From a checkpoint of a small transformer trained on Wikipedia.
Size: 8 layers, width 64, 2 heads of 32 (1 for keys and values), MLP 256 ReLU, 0.623M parameters.
Each number is 128 + 32 x the weight over its row's rms, rounded and kept within 0 to 255. Layers, rows and columns count from 0. The size above them is the row's rms in percent of the matrix's.

# layer 5 MLP up, 256x64, rms 0.192, rows 223-247, columns 0-63
size [ 99 114 108 108 102 104  97  97 105  84  94 105  90  89 103  99 105  97  88 107  87  98  98  97  98]
[[106 217 133 144 122 173 165  91 105 151 146 108 128 115  77 173 189 113 161  83 135 172 107 152 159 137  97 122 165 157 138 117 144 145 105  89 148  61 136 142 104 133 113 165 117 118 106  88 147 189 133 177 170  85 122 143 159 153  69 125 180 140 146 122]
 [ 78 100 145 144 137 114 132 167 123 105 123 129 157 164 158 205 177 146 167 112  98 110 181  79 101  86 117 101 143 153  96 127  84 130 152  70 126  92 159 149  89 112 162 103 150 119 195 126  70 181 119 165 104 169 158 142 117 110 139  89 141 134  68 125]
 [148  87 131 128 113 205 134 112 104 196  97 135 141  74 129 138 150 102 141 131 138 172 158 113 186 104 120 157 181 127  76  99  76 145  81 111 121  98 183  90 100  91 105 115 133 147 116 118 127 177 199 148 126 129  96 129  96 157 102  58 153 117 118 138]
 [ 98 108 101 125 119 121 127 129 120 157 117 126 128 148 102 104 119 163 119 137 140 111 125 140  93 149 143 177 124 145 244 151 140 123  77  98 136 154  88 132 111 154 129  44 185 116 148 153  76  84 186 153  95 101 131  83 139 137  97  98 148 123 206 110]
 [127  88 160 100  98 120 152 109 114 149 149  99 139 101  98  76 155 191 114 113 163 141 123 155 119  84 122  88 141 163 144 177  93 127 150 141 171 127 152 122 134  61  88 122 156 170 173 128 108 170  29 158 154 177  95 128 125 182 127  82 163 140 144 130]
 [125 124 173 134 135 107 116 125 144 150 126 155 148 166 105  97  91 129 143 132 115 116  99 168  88 183 153 128 145 104 105 155 171 191  87 102 114 129  60 149 143 119 150  54 183  79 138  72 109 114 164 133  59 136 121  97 159 186 155 114  91 153  79 148]
 [133 102  66 103 112 193 133 109 112 171 131  89 105  89 110 175 156 126 223 146 111 110 144 160 108 123 123 130 178 165 105 172 176 160 129  95 133 100 101 128 129 199 132 137  99 160 101 141 158 201 123 112 123 105 138 121 119 175  91 115  88 127 163 153]
 [104 182 129 107 104 155 140 160 112 175 104  71 161 134  83 121  93 110 133 107  64  72 100 131  79 200 125 110 114 114  76 151 151 116 115  97 115 160 131 104  98 159 110 127 154 143  91 169 121 158  87 131 128 158 144 124 222 142 179 111 130  78 115 114]
 [160 137  79 124  91 124 145 115 125 129 134 198 112 133 151 132 141 138 146 177 153 107  85 118 181 136 142 140 131 118  82 141 157 133 116 135 132 179  91 149 190 166 178 108  94 104  88  75 169 180  78  91 141 147 180 124 119 113 159 118  36 130 168 120]
 [151 180 137 106 118  83 140  74 152 139 136  97 147 153 167 136 145 143 102 169 106  79 139 123 134 143 117 129 159 114 161 118 123 102 155  86 145  34 158 152 129 165 123  52 128 116  91 125 121 143 173 131 108 159  61 128 103 135  62  98  69  84  94 151]
 [ 67 155 124  73 101 129  47 142  98 125 116 109 118  91 115 133 152  94 108  73 105 138 148 185 167 124 134  91 195 159 144 156 118 173  51  87 106 106 128 120 107 147  88 138 142 117 108 144 136  87 134 132 112 127 118  36 135 151  95 116 103 107 119  99]
 [117 107  97 143  96 118  90 105 116 149  86 137 184 108 115 155 143 151 119 114 142 193 126  85 138 122 146  92  69 134 146 113 105 130 106  92  77 114  93  92 146 133 132 136 135 104 131 147 119 159 133 161 103 167 148  81 113  86  95 137  91 152   0 133]
 [140 115  93 150 139 180 141  61 140 130 162 109  99 155 105 125 115 105 120  90 148  62  75 176  65 139 111 141  80  71  83 129  84 140 148  94  88  73  97 115 114 113 162 125 123 122 135 122 117 120 128  88 199 125 126 176  78  64 131 153 116 120 120 145]
 [126 133 169 124 151 113 117 132 141 138 206 134 149 123 175  56 170 146 157 120 106 117 109 108 185 170 162  85 103 122 130  96 129  71 125 149 186 134 138 109 147 104 118  83 115 180 123 102 127 170 163 102 128 159 107 132 168 194  66 149 121 144  95 188]
 [151 131  79  86 130 108 100 146 149 147 158 186  82 135 138  91 170 140 120 211 162 148 137 123 185 122 148 121 185 142  96 136 128 156 135  68 112 124  95 147 137 137 174  96 156  72  90 161 137 102  86 151 109 127 162 100 166 126 100 191 128 194 137 115]
 [151 177 106  98 114 105  97  94 158 179 182 169 100 117 105 134 128 105 165 120  82  90 119 140 104  82  94 123 123 136 135 178 134 155 108 141 152 117 162 149 189  34 139  70 155 168 116 125 112 108 104  89 110  86 186 137 159 114 104 121 146  95 181 130]
 [ 97 148 147 151 178 133 178 133 111 124 140 116 120 146 178 104 158 171 127 134 164  90 122 161 152  95 108 145  90 102 163 142 162 167  60  96 124 130 195 129 158 178 126 121 128 167 119  89 118 132  97 158 160 145 214 131  88 162 171  92 173 114 163 174]
 [140 156 136  86  83 145 136 121 117 131  93 129 118 178  71  79  98 151 172  92  95 117 120 186 186 145 114 121  79 179 140 166  59 158 180 152 116 135 133  74 123 126 155 143 153 151 163 126 173 147 115 169 106 160 113 115 146 142 181 140 188  98 107  97]
 [147 155 158 107  87 163 112 142 141 115 196 130 129  97 102 126  88 151 121 114 124 162 127  82  78 129 159  61 118  72 105  94 139 130 110  60 209 114 126 131  86 103 168 129 110 155  94 108 146 166 141 114 138  81 161 187  88 183 130 128 162 145  97 124]
 [119 149 126 109 197 131 121 114 135 107 149 103 167  64 140 125  90 182 160  81 186 141 123 120 164 105 124  99  62 112 145 142 150 196 135 134  95 163  82 103 123  94 159  84 159 113 180 187 143 135  88 147 102 125  86 142 128 118  97 119  84  72 148 132]
 [142 132  96 108 139 164 171  86 213 134 125 169  76 115  87 151 188 115 101 117 167 133 161 122 125 135 158 118 133  57 101 174 132 106 131 121 199 146 154 131 152 149 133 146 119 138 125 173 190 188 140 190 113 170 109  94 102 126 139 160 161 138 146 139]
 [ 76 130 104 149 180 120 177 129 126  99 137  78 156 173 183  87 131 158 110 113 171  97 167  93  95 126 143 157 107 130  89 126 134 124 120  59 193 154 151 122 161 182 150  87 129 124 115 141 153  97 124 135 119 102 143 164 207  84 101 177 123 158  97 147]
 [128 125 127  92 110 147  94 154  93 177 119 186 162 119  95  71 194 131 110 170 179 161 109 161 119 194 144 165 109 153 146 119 126 127 104 158 121 179  81 133 110 136 130 142 158 143 186 147 120 112 143 145 137 120 144  56 131 125 100 100 115 106 114  31]
 [161 168 181 109 167 110 131 125  18 144  90  84 174  96 182 158  94 144  98 180 108 152  83 154  86 126 110 122 162 155 129  89 146 102 122 102 149 102 116 139  95  84 148  68 153 130 153 103  78 151 119 112 124 124 121 159 152 160 139  92 129 165 132 113]
 [116 169 173  94 161 123 112 163 171  83 115 144  79 103 166  90 155 149 141 188 140 170 203 165 176 130 158 150 141 110 188  84 158 134  74 144 171 132 117 121  93 122 147  91 110  94 101 122  85 106 127 116  95 140  91  63 145 137 160 122 145 156 161 132]]
# layer 5 MLP down (transposed), 256x64, rms 0.206, rows 223-246, columns 0-63
size [100 118  87  97 114  96 102  91 102  79 109  95 106  79 119 111 124  93  82 103  62 107  94  74]
[[137  94 180  53 152 121 150 102  87  57 130 136 142 130 138 130 150 139  64 152 121 129 146  94 142 106 178 124 104 110 140 123 108 167 153 124  84 140  85  93 129 145 108  78 174 143 119 182 150 132 147 115  50  86 127  65 102  88 178 109 142 162 109 125]
 [169 127 104 134 113 171  73 140 124 135 105 135 126 148 158 183 163 126 140  99 175 113 135  75 136 172 122 127 160 138 143 185 169 160  75 180  94 135  77 141 132  92 119 180 185  69 134 115 143  75 102 149  47 137 146 137 161 123 105 152 124 175 136 134]
 [121 111  31 106 158 141 153 169 110 146 127  89  62 210 126 127  87 158 137 139 123 129 124  85  88 132 109 120 129 167 147 128 139  99  66  98 172 154 116 153 111  91 119 124 115  86 154  76 150  95 111 116 129 102 135 145 165 135 104 148 137  96 105 212]
 [124 149 158  84 136 110 196 157 135 108 149  99 170 130 186 129 141 112 126 183 135 163 205 119 145 139 132 137  91 152 151 122 149 135 111 129  81  61 141  62 113 143 162 110  97 184 154 142  93 200 101 138 160 143 145 107 140 118 145 122 195 172 150 114]
 [153  60  76 145 123 117 125 103 146 114 127 173 119 109 155 167 149 154 105 133 153 129 110  82 139 117 160 123 126 124 133  94 165 171 122 116  78 100 116 160 142  92 148  70 187 189 111 116 129  95 107 113 128 119 144 110 105  84 187  90 238  95 142 135]
 [115 150 110 121 144 152 199  84 135  90 119 114 108 129 147 114 157 124  87 109 155 160 129  68 112  84  91  99 168 182 153 146  69 176 165 155 111 114 168  94 128 143 120 130  66 182  94 137 135 162  97 105 136 102 166 188  81  93 182 135 157 148 138 146]
 [104 147  69 159 142 139 144 135  82 142 147 166 101 172 144 150 113 126 142 146  93  59 112 127 112 162  77  76 131 158 104 144 177 165 120 142 130  96 143 140  97 147 145 163 115  96 148 116  79 154 108 169  57 147 164 138 120  64 120  68 166 159 191 103]
 [148 100 159 139 119 128 132 212 130 117 104 113 102 102 137  98 166 118 129 146 152 121 128 164 125 143 145 206 170 147 112  95 139 134 205 105 132 111 151 188 138 145 162 109 143 118  66  87 170 137  72 176 159  90 136 131  68 116 112  95 176 120 108 179]
 [121 100 169 151  84 131  78 132 131 148 127 121 142 180 143 216 138 129 166 136 174 155 139 130 152 153 131  57 172 156  90 123 163 127 129  95 128  59 163  74 160 117  91  91  94  88 143 157 120  89 157 112 142 162 135 128 191 172 149 152 120 158 107 148]
 [106 169 133 136 128 165  96  84 130 108 125 180  72  89 156 153 101 123  52 187 120 112 150 151 108  48 118 117 103 137 159  77 126 160 139 101  74 179  62 114  75 119 134 167 131 153 128 117  96  96 136 112 124 147 136 139  62 112 156 121 165 118 135 134]
 [201 138 156 160 108 155 154 154 158 158 129 134 154 113 193 124 124 128 149 154 133 130 115  51 114 178 106 175  88 145 138  96 140  81 213 162 158 173 112 159  82 156 180 171 118 125  99 122 126 176 140 154 159  92  90  97 116 132 101 160 127 113 125 135]
 [130 113  99 132 161  98  85 129 132 211 105 155  97 155 154 138 121 109 196 160 152  87 119 168 174 132 164 131 234 141 114 131  96 128  92 158 132 147 150 120 141 131 138 116 117 139 174  78 120  98  99 109 131 119 115 168 104 181 115 204 107 136 149  96]
 [ 95 134 147 110 104  98 144 169 130 152 103 185 156  83 122 145 146 120 118 174 104 210 159 101 169 123 161 148 172 168 167 105 172  64 133 119 122 177 151 102 140 122  83 140 122  94  92 103 113 125 122 105  83 149 112  74 163 202  93  79 145 145 134 133]
 [ 79  88 138  97 120 109 134 100  77 136 125 162  76 119 155 109 136  62  93 145 167  93  56 123 111 100  81 127 169 174 106 125 195 142 184 166 119 162 120 157 117 180 119 166 106  77 152 132 152 104 118 194 123 135 111 128 156  96 133 144 122 172 143 110]
 [ 80 104 100 152 148  87 115 144 130 139 149 165 126  83 153 107  89 144 189 127 153 129 155  55 103 111 138 147 147 126 200 160 108 125 141 146  40 120 138 121 128 166  83 112 195  90 146 117 153  79 142 122 113 156 121 103  85 102 125 134  70 148  91 172]
 [ 96 183 163 125  96 103 131 121 140  80 119 125 121 159 109  71 166 106  97 131 148 186 143 100 158 120  94 166 160 110 125 103 131 122 195 161 124 124 142  56 214  93 147 153 118 134 142 110 180 151 168 115 147 136  94 147 129 201 177 118 142 103 157 112]
 [107 144 146 172  31  95  69 124 154  95 133 107 133 117 156 161  98 130 122 110 118  87 117 165 125 164 161  84  62 125 107 144 174 127 152 114 180 113 122 144 154 167 150 147 137 126  85 172 130  89 121  52 127 148 136 145 165 147  63 139 134 182 150 126]
 [119 139 199 145 114 129  77 176 167  95 127 148 147  89 112 140 157  94  98 148 133  50 134 177  92 177  63 121 148 115 102  71 192  93  88 164 132 116 120 142 166 154 148 145 136 110  97 118 124 161  98 111 120 100 105 195 127 157  95 138  84 139 131 134]
 [111 157  35 192 118 129 139 130 169 119 138 107 112 113 186 152 165 110 161 111 105  85 124  97 123 116  91 136 103 107 166 122 122 202 152  96 134 118 132  88 176 130 111 186 105 139 206 156 145  73 134 156 101 143 131 153 142  63 105 152 115 121 135 116]
 [168  77  63 159 149 146 102 101 136 180  89 115  88 173  97  78  72 170  90 147  84 114  86 143 142  94 140 137 135  80 101 141 132 124 162 102 167 139  98 131  89  87 145 114  96  61 118 109 105  99 111 112  84 103 112 123 188 158 131  96 122 174 126 148]
 [119 130 136 138  97 153 177 176  89 161 126  68 139 101 101 144 110 113 195  41 153 134  52 116 186 154 145 129  98  80  67 174 174 182 152 115 111 115 144 151 132 178 119 137 137 140 153 142 116 100 144 149 146 105 103 118  82 114 105 144  98 129 117 108]
 [ 76 128 190  99 108 167 133 129 106  57 151 121 137  80 141 153 162  70  85 139 129 131 121 139 129  66 141 126 119 115 168 145 177 104 128 150 193 169 117 164  72 134  99  94 146 152 183 140 176 120 135 123  62 152 124 154 137 145 164 140  77 136  91 150]
 [ 87 124 167 151 187 132 104  68 137 140  87 105 158 123 162 151 115 106  78 137 125 124 168  80 127  88 140 136 158 115 159 160 142  95 191 113  85 118 119 114 138 112  52 178 144  97 156 118 182 145 102  72  88 159 122 112 137 143 143 124  83  74  78 162]
 [163 114  79 166  92 114 120 144 223 104 160 101 125 175  78 103 115 104 120 130 142  81  89 103 158 182 120 112 118 124  96 169 167 124  89 174 116 144  86  64 169 164 136 149 107 132 119 146 104 187 168 116  83 133 127 129 143  68 142 119 132 123 136  88]]